python train.py --hidden_size=128 --num_attention_heads=2 --head_dim=64 --intermediate_size=512 --positions="rope" --rope_fraction=1.0 --attn_scale=0.125 --bias="none" --train_tokens=119800000 --max_steps=3657 --dataset="wikipedia_en"
Each number is 128 + 32 x the weight over its row's rms, rounded and kept within 0 to 255. Layers, rows and columns count from 0. Numbers have three digits each. The size before them is the row's rms in percent of the matrix's.

# down: layer 5 MLP down (transposed), 512x128, rms 0.14, rows 251-303, columns 0-127
# up: layer 5 MLP up, 512x128, rms 0.151, rows 252-303, columns 0-127
down251 102:103134116147183120168175144094119112167109157127106152109182159121137108105178149165149083132102149142143124148155116145113137062096105100091077083128148161189126113099135123118077124182102126126133058143045103088081150136126143140127177144107145172114092112129161121156182148129191109070153094109138083149077125058157093178092152172159121129136180056138103149158114173074117100155100
up252 113:123184114180131133129132100169127094119084094113131115118151184157199155175073077077192134115102163108136078158168101150124098100076106105167148136143103146156139137137124069124122127127180106083107208134179181141088128126072187133137127129100050111169112110146119068129114180106085104098144103153146129142108140126120112109172146169136122138094047086121160099077123124129093165127102
down252 116:071131084155105153063123092176138106086115109092100139162075124099132110125084105104120072161142122113093155166142057070152146098139122105129104136112140163146125116148122117087182092079116172124051104098123144118140157120177056094116205105142109081151090131128202099130088164114139097116102156134125103129128141150181103131151084130059110063132152134122155089142110156093145196110089
up253 095:125133136132129094164114138123134134104120098142171155200165185131112124165094148150101079057146089168140161156165075131130176167131107133163134072109106103117110146157134165084143086110157109082150063060123178109121131132170127096079111104172135095120038079174111178147082078137080161178108117136122178088148144104087077143131093088173117113138138130106119116117084142095158140118076
down253 098:088083143092120163119113163117096096085076094137097179083123137127131087136135147096115146113141187130167073089099126146099113136130107127109044148142098144132110102106127184161205101101117130109147133123136179126105111140175120138150083117084112118100160072166068138059189087089154129147078157177121065125109144156189132166114092115106104063103101088093136153093175104149154114155171
up254 100:139108128135127102126122127099080146087132109081160099164166077046108139166117134154128111132043121137169156156143172118108120129160111176143175119134097186086117125166123158094157118171137167128139199075112125096114060111107112148138137103115083157092114171174179137146135167106141082099074123092170147119132215160087127105143131074165067093142135147160104101091144078087118110142083
down254 096:123106078124150127136125150131122142168066098112147107073058147150148098135133111131155160089120112092143119170120087038088149076150165134119083167157148138102154146162166082134134108148118160138160127107141131137127071121114169148060210188114037145165146104122124189180114101155131188128136121116151154157146129095128119115122080145167157161129139128158123125182193146172059146091125
up255 095:126123135125118034118167179163109123135062093114145101093122139105094127096115119105122097099101125106146130094129127101153148060188116119098115166144138113175128132125124120153129148159085118100123111122113104111154170163160143090100146024165148165087164146104158140144166129117092120086146119082107165181163191128093116089176114146161161113194028154080124116074151122102095176093148
down255 096:165117099122090182119157145110116173112153111155091143196157177154103173134166163079161119055224145125154102166127138108143128155149136112098121129173101063117214164180082148101170093155121168139109082085105104139135140152066122152181097116145100116108169098143079161090118103128129105084174138118104111155168108108096184090146114147173139101160156105129079099103133140092118092132133
up256 098:086165116094138110098113190165133123110094081146131083084119200118107109151121135159118131160097201138130060141146190125106164159177097152107143131153133076095107152121073114096139098091202122172137121124152102076107060118198138142087156167097157108090135136152124194113087139128136116119110084139094154137130073128175121107109136116180079131125098148125061157157153168104058120116126
down256 107:134076138177109147093114144125115135134160160182120071129112124112189136103172102086137100150141129122098166089117137229107090078059116080123111116078149164104161123147133171084124114139125102146169148117117115110125158124079217104134066080133151147121137106082134111070154116119099115175138135076186144177122129111099104075131144115081054128140170120153184088136148138140143110183095
up257 109:118129138152134118204175100142136094159121092112146137135146198144108133129080169164138132135128150095117161046152110133087066084079055085145160173120166111122154077127149133137064055118083120131178091067174081137158128155078086117122118127151169079138112180141168098116116135178140167103142168160184134108114117132139128126113089123131151065165118087126144124074127087113146089112133
down257 095:192147159165156096139113123142158117152060156065159185101164070084132168114167117102145147112148117173128102133074138115133143097132068142163143127077132119150087123140115198145120138086082180110167120133101144199115115129144083134142187140134095162077106111133079125117134165047144068073147107077154179156094143098153171155140127100122175158141112096143129165120098174154176107134115
up258 105:120145140160210145104081104140078096151143131093156159136176118144192112135092094133094162171126087122153199098084167073130112131201146115145167105114125160093134147113157062195152115145126146158108161138116120143131123129084066096117067071182183101119177124156138137132109140098145133133158092156138111107148117052186134123115108104153082064164172115127092102141162144177131140095111
down258 101:107087162117202139131104153147148110226132158099084152079126102128113139072128139180129131144169124102121124114095172115107109137098132122084097165091192093178144145163136087188104105097119125094183138126111064157142085159141081137137165088103128091092180144127084116160170100146118108093161143128150167168166090129127141108109054122091185132160181147131094151112131173106134201151148
up259 099:092151127194109153168121144109123044161170226108133160141117187086104127112100112127108099067147105158170085113161112138123111134126140146133130112155079163154164115125141066146134092155145172120085172122152140055100139134153197181103085138117124104143087182150089103182141164173085192121109112137053137116138125144128139092117101132166127075147143137123147092102136130172146086131174
down259 105:118159159108130158151163112157069110138165122115105138101088097115131100083119165130111083173114130082155125090120148133156059097088152091092066088086109123142174161148150152158105149131116141112077108131145121089149120081138163156088093100210118106174121154155151192147080123131123118136146179154133088123145115052151143121145125110104146137205105155177130035096150131038115158151146
up260 109:158172097082116161148131162175104168166149116127152156144060128084105150138204089202182073122138109137109103178155138118143157117137143122061126133096068084174110121153139135082095113106106083075070160120132154103151118149136103142094160130092143107154173134111080137091133149147133161134159139106153131120096150110079111114144090186180124168152073150097072117214142105158127138175094
down260 112:100141132195118100123109126065152120103114124060135133175118085150134079172076176093101124143114119117182057163143131171099083110067101093139172180171126120148099150095093126119125167135089149066100149144149081167154118096118145142087122129142119114116105102102139146092143112105048063085139161136124096175131177088147161158187121074153124183069082128145101125110082110139107115149130
up261 089:152124180194105194066106066137152143098096106095130104087104163195115097087133124120104128122198158155153077152178157177157138153129137124115088128124081116150159113114161146111145092164136115134126074105175120121152113124147169103116141113127176181092162111075146108123143107149098136076133088153156106072125093136123128161098147154074127054087157182147154091146078110099074192096134
down261 090:155139097102160104155146161079141111097108161194151149144138093105132135189140110172185131172110154097133115066106101116100170158100144089089153127122121122157181149069202079133117156087072163106127215099146095193147134162115111142177095133134110086130168141122102131160141114159109123128080150163081133153121153148165129108154103116112115207155082190127174106072114136166155108110169
up262 092:116165112089154156143129076119153173122063110121156129138103178097191143134132158103165085162134131082118174120104128105135140105147078144119103095142105133084166195095116201098094151125114126137088144138147112181206154160209089153115145076115140123129145159162181139116098125115102137178092121143159247104137160120098127137126161099121140167099118051081106118124126156171135110111105
down262 096:109087104143131099139133119144109144154124162077098154099165170156101094206129154109133131158109116126145115150186094168182135125153151097099099119099112152156095061104121093113165147158160090090153143148136119151059103116097097117092115133142169086104134127100143127128142128173188135087194105112129072145055193146156138155114132124184094123224084157168105128116119086044145144172144
up263 099:082103164167167116131152112137102165074067059107152151127095122169095184131183168153129152115128098100158070153145095111155141081137168138100087095144146085138148126098082119118132088100162168135185165125175118122162136140180158149105126143134119116123149222158098096076209169138112168082105139108126110099151185134110172099128164107146146086099100080128125156107141071111152102168160
down263 097:115124099130137123188053185155154068147206148054094185142128078123079122121116102149074129163145088142193153131121139178106165162111127121197121132085120109161144125175163106154172136161134084119070081105150124146082127132135074125146089137129152153103203124150138078140132127118129098133149142164138115139115145094116121082168163145092133102102201094105115137093094155132166090130073
up264 104:094045148154128119120106127145061096118081190101156142101148092117112094200142095147166126153169122176180095115120146141128117164167094145170093102145046125128140163113128116098128178121145184137110196096095092114139117155099125121137108136110105113153184144112118148143166128102084121100131099130145133152113090107104130075135070108181144168049128116070201146112093177081171141113163
down264 105:095117106133152149166155116092119173139086114088124152170126092134073117164212130113124141140143118070102132109150131115195120119122108098142108148155169140121144090105099086150121137157113107167174140112192092068087109172154154091102105138107187144145152129173160171166138056096151094110127152078152172086089115134111115149063116191165151111133115117166052174123157129139179203096137
up265 094:167132170106117147144127151104159136146133149188171136129178110167109141159111131173140088135102143172175104121107120117134111088055178120137138226119110075171156182136109166142118092127152163125145094174071095080119136100115154140044195099085139140150113097123091101148070118118095152115118083149105176112155142133094201088109151094084125124167088099125106075118150158142077142086118
down265 090:119160119119093155118148169133138138120148159138082108109135188128166081174136173141094127080087156153171133205078116167109141113136101122088136086105148183113109115158098134087091146111147071110113113063108118161118072071116113109074143175173141104109107145114164159075135061139098160135175112174122063067098156112125097180151178168157161122097103134095135122123132148141210157166121
up266 100:108162188109153141099110106118141114095129136169091106136180147133125148152083127144116119063167145129148140160186107102137180150148055141113175164135124106148096111150108169049175115090103104166113086109157100112162133122120095099108139103139095125135105131140115073133119172121188117167142214132113087050121143095126113117126155117192102131133133161071118143168108111098042130041083
down266 098:125083105086115175167132090146175182139113092154128217097128124076073146126114166152149131113140118166124110143127174135145133135139101079104077099162109077064101094150145195149147117101120128152160099102128092093108157096170109096102131144084125136127113157137101158104177116133091064147119140083166071095165133168168091122117171167132146164114105106106096185139195173121162118193190
up267 105:154050168130113161137188079068133081104145104158126109105071139147087145112122087114113106155152124113131092085109120183111073095162146187134160160169130109094104082204140074151092112096086112126081107178082118129119094107092140137143116110063097143107097118109157128126109127140123105135123122093161148129087167142077088128109055106126114131166175215104149117116173159171110128077155
down267 106:086133103150151149181090126119167134164117127033161143164153117141200149147182140089107103165189156134119163129142146162172097104131145127158136113130122146139092178169117121115154087092086115089087180148095137113124153161157158117080096093110103131144173091171125163135123151118155062143155133155141072149035112091147113104145160077102143121117176198116162090137136086165130179124075
up268 101:138129143144075099100136059199112190149089085123126100130138166129111105120121145110114155097124179154159147114136073160119090131146124115080123153120152088132136147103152157083071119130142133138084133126144124088136140092116114000092091124120126143152146131102136111053100182099066155102197109091108159164097164085156112090131134112083147094143170143158100096101113170151204101127160
down268 109:150110182141143163141173224148145120120112156129096150115134085090101132077049131139145108124137095133142065159083164136169109165143212106152112119124112211111138110173134111112129158157068120137168103100204137138138147139140129187139147167126135149089111161114109131152085115155110137138097150150110114105150174112161136072091097092152137184172095109153054150161117187119174132129084
up269 098:138124111150142129125116087123094098063050122170093143140118143124162153140120144111177103088113130120154131161133111118130154093179133188107119139148078080090120159136107104111103141172152112087153129131102062139124066075154180113086065099058152121103148138160161130115137117159128090173079124168188169149189175057164087084131140097149118127091105134126151131169136086193069160162123
down269 100:092142073111137150184142175157138148103144115160160161163113195147112122141143168084138151173140120136155139093148116122138201126143140099215062087164096164081198078123169101120095076146138148127105099104136168060167151153175129158165092156145113082163184168117096148136150131126127133148163092160118148114075117193149149095142141102133078166167157162102122100170136140119159169148096
up270 091:144128115147128132192122134111075103120155069134131147086167034106050160122085123038092126186110097046175126125146119204137174197112104141167157112116102157105107130156112108078125152119162129148117157093138164083165152152146106123147115143163100069118114145111149097152151150068126128159124104112091147109106117065110160124101111134093193104087118134122099094114138155119150107097091
down270 092:139104197186142194137175189122146133096113120098151145113110171086095098143116129135086140183091083157082045160173151112097164159236121142141191156081160113169116140103159161138158127105121098072147127161117088141167118164142068093161109188088048153121149107118140153127112115138152144126076160109132096188156139115165135168130125135127133140106110131148156115108119116115124091143114
up271 106:152084133143116120069101137166093172118156074137078105111117137082126078166144100153149086137136080146100080127115150134118131063104120110130170126145093047114144183113202109142151112110175143083123093145134097124139126130173122166144161125164100158145179119090106121230132111142115125129091139085144149090152099195117108107153099097061120129168108099136083140087128148225173135125127
down271 107:133139094098174099111158141113124124131138126071134171154133114123087129147114162122091151136057111169184159098114141160106154109104137114076106146109103143122114149119139138162183125137157145099149122150053123160135082091073125210119184097084123102109154114091122133105125088064184067112113144094080171150087098146130083078100148151125131052101177121189117181122149079090073094169118
up272 097:159136117172096101101157038130092142091148172173124106149128147071104131125129080074091095140159188115143153139113149093112113156060191098113089108135139103142105179151160135101128116072076103113144145195184136149192107180132158144073122097168146135138161163190142112147096128132109112125188124101112114104139152151197172150107133070091136126154138100080125130141161065108165117152126
down272 101:122101132141141115154112137126105133130130118146103117151096186184106143134058156095139115121044163161096110170135144169108081110118175192127125055152127165124155075080105103168115112123173141119132127130130172127085125095136174137171124131083104173105102181083077124062126179132118145161084129154202129118099106174091137112121115146207144104098099152110151168182095159163188087112106
up273 088:059141132127060143129137203082145156040141106130136152094140103187106165158118102123089163116086152150086059140091155174146136171129168151113107157117135164130126122113122129099173108091181159163109116123135094057088087178088100148103082157091102177143101099171157113135133126129126061205125120134154096133122104143106105101101114191113146093100111090163092161094109125133097102138162
down273 084:134134132109130086127170085163072149124096124102164090175059160090197094081101131119117131187149129142130148106146129119088164111112111125176124113153076101100045186152149164120136149195099132155104106083092140192128143049185145141102152088182106096155121193093141121127166148122078142140182094083138180122130146078150101150143132121082108132157175129119118110141093135107154146115089
up274 083:169152097089123094092154118122110082100114126163146156140089176138120071180125107163069098113133122150162126129168145101167102119109127123125163063151110170100163139098120126144117090110106100162116032140182093067129132115112112133054165121160123148122107100093141117149129145146153093117159132176096187073179114116117099121163109109161158110148108081107113071041183084146126200090115
down274 083:113062186162116147138151141167145100139140157061115108147145135139117211159136157103177130127175180170145126128115123128173178167143166121113106151189141141094142133084099100059087194101099148073154121145102147133150156133131138122215117109054121120139106123132145148084102130177172194150172138126094112152181128164116121168106196136091118150142132157162125186150123161174096145106129
up275 104:176090111154083121093135150137131116155115142092129108116117134184137123117125099152120115124188093167124087191111126114093133088185150141082110123159077156154161101089163191089174149127102113128106102074077143100093061059079132102139129177132148089067122135077118144141122135128186135163099135047112178161127148110142112133090163087136146157170136056110153133158149151100177152196147
down275 111:096126130117099164148121130131106113155091087116154175096127060118220050087100120068104158133113118141161098170073166114135164127188157118098117159142069189107134157112117141078166147138078126092136132156119035156100089129166094137126130173132140106096133160067158070120122108188150129153111165104131158115130092123129142145115130116147187190114150164133087166163124113068141145156140
up276 103:120119130186140140167158127123111106123072170135190138125096120172122128168169087144173155082122144114103069124167174117185107136136134108136172110084159094117136144125092183225163144118080138119104102188102156127127131120133172168150102101109119113122148092142097126136065109145070127130048148131120147151173084091126154043148104138090107130104089170152105156176179144144198125100108
down276 103:116152132155116156124165125080086173135144144116152130095120061140166126163157110142172152112127149079104129150162169103178111073105114133213136195086152085112145146071116088202096114113046173121134162132133129148158127116102132126178083133149114118095127156151132137095088142135101124127107200179084143104172110124127145133182083157086103117126025138145090141132156136074165163121136
up277 087:146153131135098162102105114159144142129151122116154132113160080092061162102157188140095112129134151160116122165068113168100172080148117086157112157148172150083165152069071046098203208120183152103134123207147079112166168101126144068104101097111142153075113119117163096165111179153141135117114149131177121144117089103105082117126134153112088084143116108143169161113107111096156152121152
down277 082:140121128154138081145143136166108087160128155170119145132169154099121097148094144082109176082127171156185142127131045110129136135129142155143176090147102087092058107196198166152033071163135141088163114103136147062124165164176077168081149161123105126149128141158130155108166124114164139145173127099130173140082109127139129100137093081127132159098108137136086153105083091121166095154083
up278 112:149146155187160146101086105133105187123168097123090111108167078084116128074129151134124151142073173130103123140077136082160121183109133137114115151185075148107133121089153077083137086100152078168128126158138069164067128060142114140132174167150087102152135088099152085180104100075091119188121187143113149092166166132142081134128082093078123143114155145094134154159096140124095181112105
down278 109:143101163092131088150102131120162127134173161071112115094114121162107160122111150083064127121145081132131170171194093114099090149126175130137124108098179104136132156104155095154149098117102120135115140097198174103131158139184113138121175053137067103098098100155127091147114162132139134130059056103109143130066103063077158088132176164117136140111096141178132114168180140079158071108091
up279 086:137090155135049167093069124124108083108155071103091174165135126091171161126186094144177113138181107129139110097112141181101116114128133157124151169063132079135163123121178162093087096155112142085161126046111153133136110150169050190133143181108140063156174112127152115114147136171121120106110129151154077097158154117131105158116172126112107104142161172120169173061126136116123108095101
down279 089:106161134137160123142091087055122115130112103099191106156131072150158151109047127177112112126146133052103121091145128090147094178143145096094113135145110129152124138103109137108138185149196109129098085179153058178090117190103158121188182153173097143154115108163086142174117198112076098106083108139121126154140170118134150146157172161091150166120119152093170153147134141164119152176147
up280 094:139181161137111138115175139062097159118112178153128097200123158153110135165172083071150141125123098128125171130188147169088135052083105094091163107121148103101099160108142122118086091109130110123132106076130179146157105162147140130055106164077106075064110145123144141126124097136110181097116124151189126139155117151119149139121195055139086152139166115148074107125136130075193127174137
down280 096:134094104142179098142126115078129134129163169171072129115131112097088125084071110156108149117081155166143132191108099090109119167146140118109130141207095131144182107134124130148114141227164084091109187121074125085067091118108162117090094151164138198148139104161111137132139138148149141095165139134077089142113100141114136115119094192176142058139152138166094084164118114180106164117078
up281 094:091092149118149167099138101103097191109106192084170106030116139164120139115131110097092133191101165169161148101091170094132120146083087152109094115113123168052072171148115130105168144087149171134098138123156154089134126115151174043081152114105080132129132128130124132095132112166076093103124125064095130115144135146179182141136153130151103150111137091104119104087194166152147139110086
down281 095:139127118128100115107111166142124165147104166091129117172168104127142125155144113130129150115126126086166061137173096207117134176137118129116140135133214113164128092154144090146139152209111128124195150197148094126084153127118151195180107136164097096157203138130127198105121088121102099174104130137189097134066176135095108133091172099116143172079109125166196171126124141137165111114113
up282 117:069116115100170131108154121168131171062162042181084145138162136132128142120100121119181128144113101088096087105138149107092127134090102110135143056165139115127143178120147101117090137196158105181102151125160156120137126124084169104134123105086100115165127138158182152075124118158157134134143097196061086159149163156161141129157046123177125155124155094044097081155122093168125128133142
down282 113:183146129106163178063123135112136136190098151159193081078145085187126113196172085188117094132168115161142096101102135153108088146124124147101144159107174086102106145157079106133136141122101058056133145130139120083178150098154100107163147141098178100078131134188102151153097138121118127144135182124146104110112098154120117149115098180121129087123057124198167170140132094144113146101163
up283 106:107144133168107118142140111118090095108092169091085164153134137065142164092135102074158217179093115170082092162142100105140115161110131087149107120141122071139151113091175072138102151147098171127120107143109078123146098112098151208061183112112107103184111065132080159093127163143107135123085159074124071122115157183130123087106122164169120133118100104182156108117171129144101146127079
down283 107:156109145106147144090118076074127172094092097116141094123166137090109088119090133111134098113179146110140121115111085144145110096115119175152081128068112112161131152127109158120132097177143053140135147181095161161061136206153102125085071160140152163090114158135215177122141112105086133132133125109178118172110072102154155115124139149151115058129125116185109196160125167063112079125156
up284 101:124152073106099160103131057109083171112134074145125074144173116164108130144111125159151098225136118140104187150185150126101094138119123174194165235137110098152157111124139100159111107105159135136194132144080116056138106146140106132101177113195083128108135139116087141098170156132138161136120126157109099114175171139148139128131136141181128080161160096095189117104135126115143099156094
down284 097:101140143136100072200119149124129144096145182092163133102187224154095113065164104072143119136110126151176071103139113098124172102135153077176156146134159094114111157222173138157114152131164185134138153158132103144121136086146168078155097141130140120169101139136115179177108141085113108179152112145110159164085103143112076150110133116141124091134101167128176086085097151128133072095135
up285 106:106069107145053157125105128155167149149167126115132101136151063103092098150137154085219151127120118093102166108104110121135174130113176174155138062181178160066164151106128069134119137173126082159156171131114137187098095154059103178105108120103063128104119150139119125123149112085141169162108093115108193135134158147100124190105137132145122174141157174117137152091079136147088122138163
down285 092:151174169120141131111137088099047101120113123137120152145084086132150150107116088189057104068161117104147100109126141139093120113149065113106133140148190120123083178079132069168109157121100147163164115160215092144123124144221108067153144152157157146101108141085093092082132143152158135070129121135130161137139100159163112156154174153117127132066135081145148136187119154176129147153149
up286 102:111099165097109113140148081178079129089120132180161128141173070144084065086128163149135087145135102172239099111134063099106123158163182138116159081097131113128085130098088126093126153126136204112169104098127111166168114212176114132116081135143178102132134168132139113191083149131125177120115108188092173096112102120106100120105124144113128100096140141146138106146111189148119145130127
down286 090:126146108154079180123157108123156104091119067112118089142139141058131115107173144122072096162108086080095157170110135097166105120114117158129109151194114129101136130130129111118088091155188152165096138143102157210113146118128125188184148136108108142120101106098194115088140111121174065149112178115117135134157139142165169190109098111160045101077075136097071176107124108100151148101080
up287 098:097116132067093107101144142096119125102137113120122146148146204170114092088140156096097153136151157153146118157140119196108131146154082159155102211085132200155127167100120115124112102150120128172119134101143134147105114119113090114146117137130181111105100190057091132186138160069107148135125114122156181145147088100081108132070126044192119116118103122114068151171109145123113230123112
down287 103:163173117142107110095139189187147127152109092106082115125133172129160055086059174112132114100113164078123143113149148086152136094131090134097141120104135124134135161121142102106094170045171131157119135095100156143132097106135140146189107166165193068145166135152126104108123170078104109125135132166168137140106135165202148140133101159183165100053127193179147121150107151207144140124136
up288 100:107190137177134200112164140170092125136076155107128094157170132124086158131110098098171122143132084140112142115134080135178090103137106124122102147113130132102109098144164166120106187077143129083176119100083139093143058101138112170098121112141114143135114090188150120133196119143121179135045116110071136135175146100137127109111122125127127124156131083115146201163176107084143073021133
down288 101:122131107130145117109109170081160118168127130108141140147141125103169120105143111171137143138094184095132149160204167138155146162071100063086127177098137139063135119061119106148139191094154138141081110156153146114120163136148174118173139093105068044152107116142127164094127069165157125215171120119157154102101137203144148103145194169117085108137145161140145125097137178088139160105119
up289 113:065171089072108153131161136141098155112107159145144177129170101064089180126129077045139118129133105140112115127146182119041087119214215167125108090152116145103126120131121109110145095151123097111070076131090148123097124129161145144087161123071124132141075149089090107089150138119096136148155131069152141185187164150114108139132138079135117115155126098134149180084125149151127149167132
down289 107:092224157124117139145105158133149100129082089157142168124125113126109099062169074099121111150082094086076211099037110152099215161153158101162145070149132106144112070107135121135155080134124124138146129110131123156196102104125112093189154129106123139127183144123126092131176130094123128154090130098112115140120119137065119157054115116136161080134121123076149151130093113124128175151117
up290 070:112139112123090085124126164145134158099083186102088168123122142107128130139058175087151151128128109168076143108117189128118115164124128144136117096183105096067138153161130170150143163193177189102134171133091124158189144134148114163134055101057046101099153062146172113130097118132138140121111145126140176066152162158150197117106122126087142181117115151152161108142097146087081114144129
down290 073:097098094137119193098113118176179225139079095135114082117139184110122127149104074178115136175111099073135125147184055151119086092172093148135123190111147171150138163143111100131114168139097088134132089107204123124079137126119113080126160127117147167110165118137127124173121118113097121106106110216123113120119105193116075120124150163192136117186116135111109159100130132128089170159151
up291 112:103163105092119090180142133143138150150153157085188136109134133143124088126142076148056114101089105068105112150185099126125123082140155074114105100138113153161193100126197176129163142086107179097205093130144147146105107113110129109094065125097155119171110146171079131136112226121107137132118150075135125098151066093158102081074120151148176106149169128111073113111127104149133098103127
down291 114:147174124059142093076134135141110145098169191107142118181049131131145134123173106132073134127141160088110166162133132112104175131148124117130132112109140126069143170135116169214094138124088137150200090178103149161084084112110132071155160107081086116132113147133171134187085117136107143097162097070135114108042155174126112076132149131075158176128159155095117148119172103154111122135146
up292 109:109094141113159043098103147157175156089159108158092098090111180156084131104125130092088109096155144158144147165157171138133105085177041116165143126132119057167174115121124127156193090092147135113109126119178080112102184136109128170120095165151155085092188096133137118111112156186131142143162155198137092147082106122130109086131142178103112149144174140083109100083148139153150073098132
down292 107:063142124112063154135050080091087083105093125089110113181139145128118133146084127092120091116091116095179103138085089117171112109088117120088124117168148133140075170144110124113105112114160096139126169143122124141068081114125135180139151138120068180112152152111081143192136056090132104141116124136083129110099198130108133078120117082152143138165163158147150100065117119110181156185200
up293 112:122088106130104162142122159189172130143128086143073166121163110103064162092139099116124100131146061129080143092124102151136106139143076184129151064167108136145141152186172113047143129144171099149187166122149108152113160175117122138113132118143127164150206152044068123211127112162151140171153120114097149178121159153117186126140119204167117134163110152134132148108115117097107134128121
down293 105:115132124104098101107136147158142141121111081060149154136100088136168145135157102135109140093178150091184147147158124158117145170120123112135130096130100155094225173108090088159159127184109085144070132130126165152114142101156144099099125116120114127106163093197179134203139181158181120115161172138093183159154108106147187115098119152079164163119077131190150113140163117118093187180075
up294 099:148096127107104102054142091143106109124141093192177138156175135205135112151089123102122179147111100086139135115129141179187094142085113129194138124162079156135148133159141142096115102184155107086074162207131136133078122146077090079140158151064109094206140110150145099117108141153120168165174137137151139123096115137136176091125122158124092165085166146118059072114135126141109132096156
down294 098:095118147085041114197143155166132093194152123152052165138111145118127094104139186108096115109142110172184153100138114136142104078136169135097111140165134123104054136191121139139164125049206151168091104126153137154129156120142160155098160105075124156128121124214154170118120140097138094142095132167167086172130106103158094147188144102148152093125118105162119171148122149129136113155098
up295 088:115113124142111212108152155125155189132158119086097095080165092113150132124111122104113182137124118078117162078165140120098128070152144086123126102085089135129089105151122102168158106123082165068110136179125108125105065172177174181191134118108071136137076077101142143122112169082117103173099141210135078200170121145132090100112122105143108113150139126063116120153131110169128117173123
down295 099:151063114122123045093142138131108074133089155181116109181125139155134173137161133152130215077213151154138110109070138096124195152105165153090091155163157104136134129143122102104076147119094113064120135106125118166155172091146161125097154116093127142141092082108120115108168114138155144111201141149176183097114154144129148126094157172137150085098124146130206091121144117147071146093142
up296 103:127099105138082129155074149167158133146144139108141063105165143060148113118119130157131158161177147112118166123097165098099139143231202123058101125115124061178163062124144146099168096120190159089130130164103067152097099083160158122143142159122101141121117120105163094172170062105112135130140137084166113143152151069082127129142120144136117118117136109109056116144135105096162098075142
down296 105:125128119088143104191110133154164193118051169115091096091136110155120126171172173085180114116085144120179189116110049150146158145157098153153113160098124083127085103136183127136072183113151101102084081208095099132149076088132126154128130153118167141161123188091173118118151132131128101157118092083078134122093118134137150099063102159162162152101122095118172154107124121140154117143170
up297 098:118112127081125133135122085172171103118099131131139116127125166111111146115151140127191171140127091208084072131154113085086104116061156133115153062126108154090156121136142165129092133113141105101138151132083131129049128106083190121101117123041103152201143136131124146107132116198149130139140109120033156170096135155113087122134155145203130171108078144092146155137122157152079164071125
down297 105:115115103204124147149125140106124110129117112114116129151138095149110120172118141110088092072151134086187146088081096133158096177141073143167162130093115151066150213144161084113129110175111096104125114147130086119151126116142125103145095070121143164033134172116095109120112138125098103213067208091170173133104141071169107127157144126159108056184150140117142151124102131122144097145148
up298 099:173158176152081176058144190096083164160107131127086129190136191171170139152181057128153072122118160074097160076156074111109123111102171146152144057161117158104114141134142165109087144160155125098092105155130129104132117207121126199120083127123080163110122121088148127150121127142098138102087132079156117146193130105099147118095112092159090131128108142112129100136078139107125141123082
down298 094:119053145106092127168136074097174071120141126091095155076144134143102136132082104171117080130050131043084109124128171132173146100158099126141150089123163125109111133157085123158149096128103056150132172127161133151061169172099096091158159140112141090139143125156095107152072155179191174120143071129117132126138132134044137108115161160132131166121113129143069136168113159127112143141181
up299 098:108113229140119064149169092099112083162123146149139173124166129162120126102138164096136128087134131098064099087192050135165061109153140107074151130147079169137166148089146135104134145147133060141138173110124083159113090109114116141093166177176157134164106174119060106141120119136123154168118130088130109136116097121081097147157179150119087138154125172139128147160159124202114118074117
down299 095:091067108067109142149117118136148090145135144140074100165165114129141109129169146093178161089090097178148103130160159130122181176130136105142139110136184131129119102084126064124100124074119133195171098108164176111135186090152153131119131158134130169156167152136116182164075132128146123168133126155123084086109132142147177168134125112099161149150134016123178139112093145175208138120189
up300 095:059098109171163130147059101128133131154126174106123120131110126143124144090088107154122174094146123122087115133040113139119145109116143104175161133135092124117126150167126142132157130132099096123116113176147139142087093105105068111117100089111111225158182110154120146107152176165129156128099156062166120049198107141157107137122173094119128102139092148115166105088134181074094047069090
down300 095:163137146147139104117192108099108141147120156139176087148178106098179131196131158116066141161185120108110132143162074053150150139100120149118083115164125105094132145112162109105142150193148117157172178105133146157109155175201143183191160135127127097141080097103127125130105103154153114148100100180135137211087106074157121115150129127162160093105093151136133185108060150143147191151140
up301 097:088137157130108133099186146135130102114123068170085190078152152159134131052135082042146154061151145123107152114122112156100144114158149127139138133123167057106071140114087107079097130132142136141105104124154046113102148116109097157105148141166124123149153100176137081123148115167118148125126191094083155160080195090136147113121121108144168095153096072079163064139114157136192128117148
down301 100:123108127099112161067120099102109196135140157136121177053092125160162132187121072144133135080105115063111223131157136084146159115095110151141115129138159207109195129134174120134153102098107170137162144131044094108102120114119171088138149098174108094106105113121156149105136130098076082137120176143138156166121144130124125166168193111143107150131176090087158113096109150147117191103146
up302 100:127116106195125087155116109073142121162127190128150103121190135139125073159117128090157123127117102170137135071092148097124082133167107143181173123089104111119138106114178095113107101205096117104098158114102135089171080118118175102095138157132144138105190124135155101088180144175142107159128154154138046104115203161180106104157089179139060088101125137114149105147133082127087101069143
down302 102:161107131105158174147181082133199086098125087102129146124114123094122141092149138105074116109087121117093169149088151182107159100190158146126135126154097161155116111156087094147112093179175143100154114146141143114156134093166158135150118105067077120125095066084140099166127136127125118122075054087151151142140155112120124098068110225137153138176102131158109118214088138085169122081110
up303 109:128140076120106124124132163090123181116154116126107167163169182110151153148133137123091101091154179112146127142161105179122155143198103124191181115064094124145059120116122099112075134143118101089172119092154103115092092137089064160111147191141159113130115166167147080099131134128138162086155094125128184137090116070157124101122111101083045132063120135067098160051121114147140158142117
down303 106:124196187097140152093100144110131097149115162136123106126092171067137157178080130132135127107174179108110093092119109174145075141124189097115157072142190166053094143089106109164080120140171080120138141204165062138118178120107130175147101144119121147107126094139154144165127115133122127177119139116130198134086125145119159108118087084095156132156140163079160078125113189169168138103157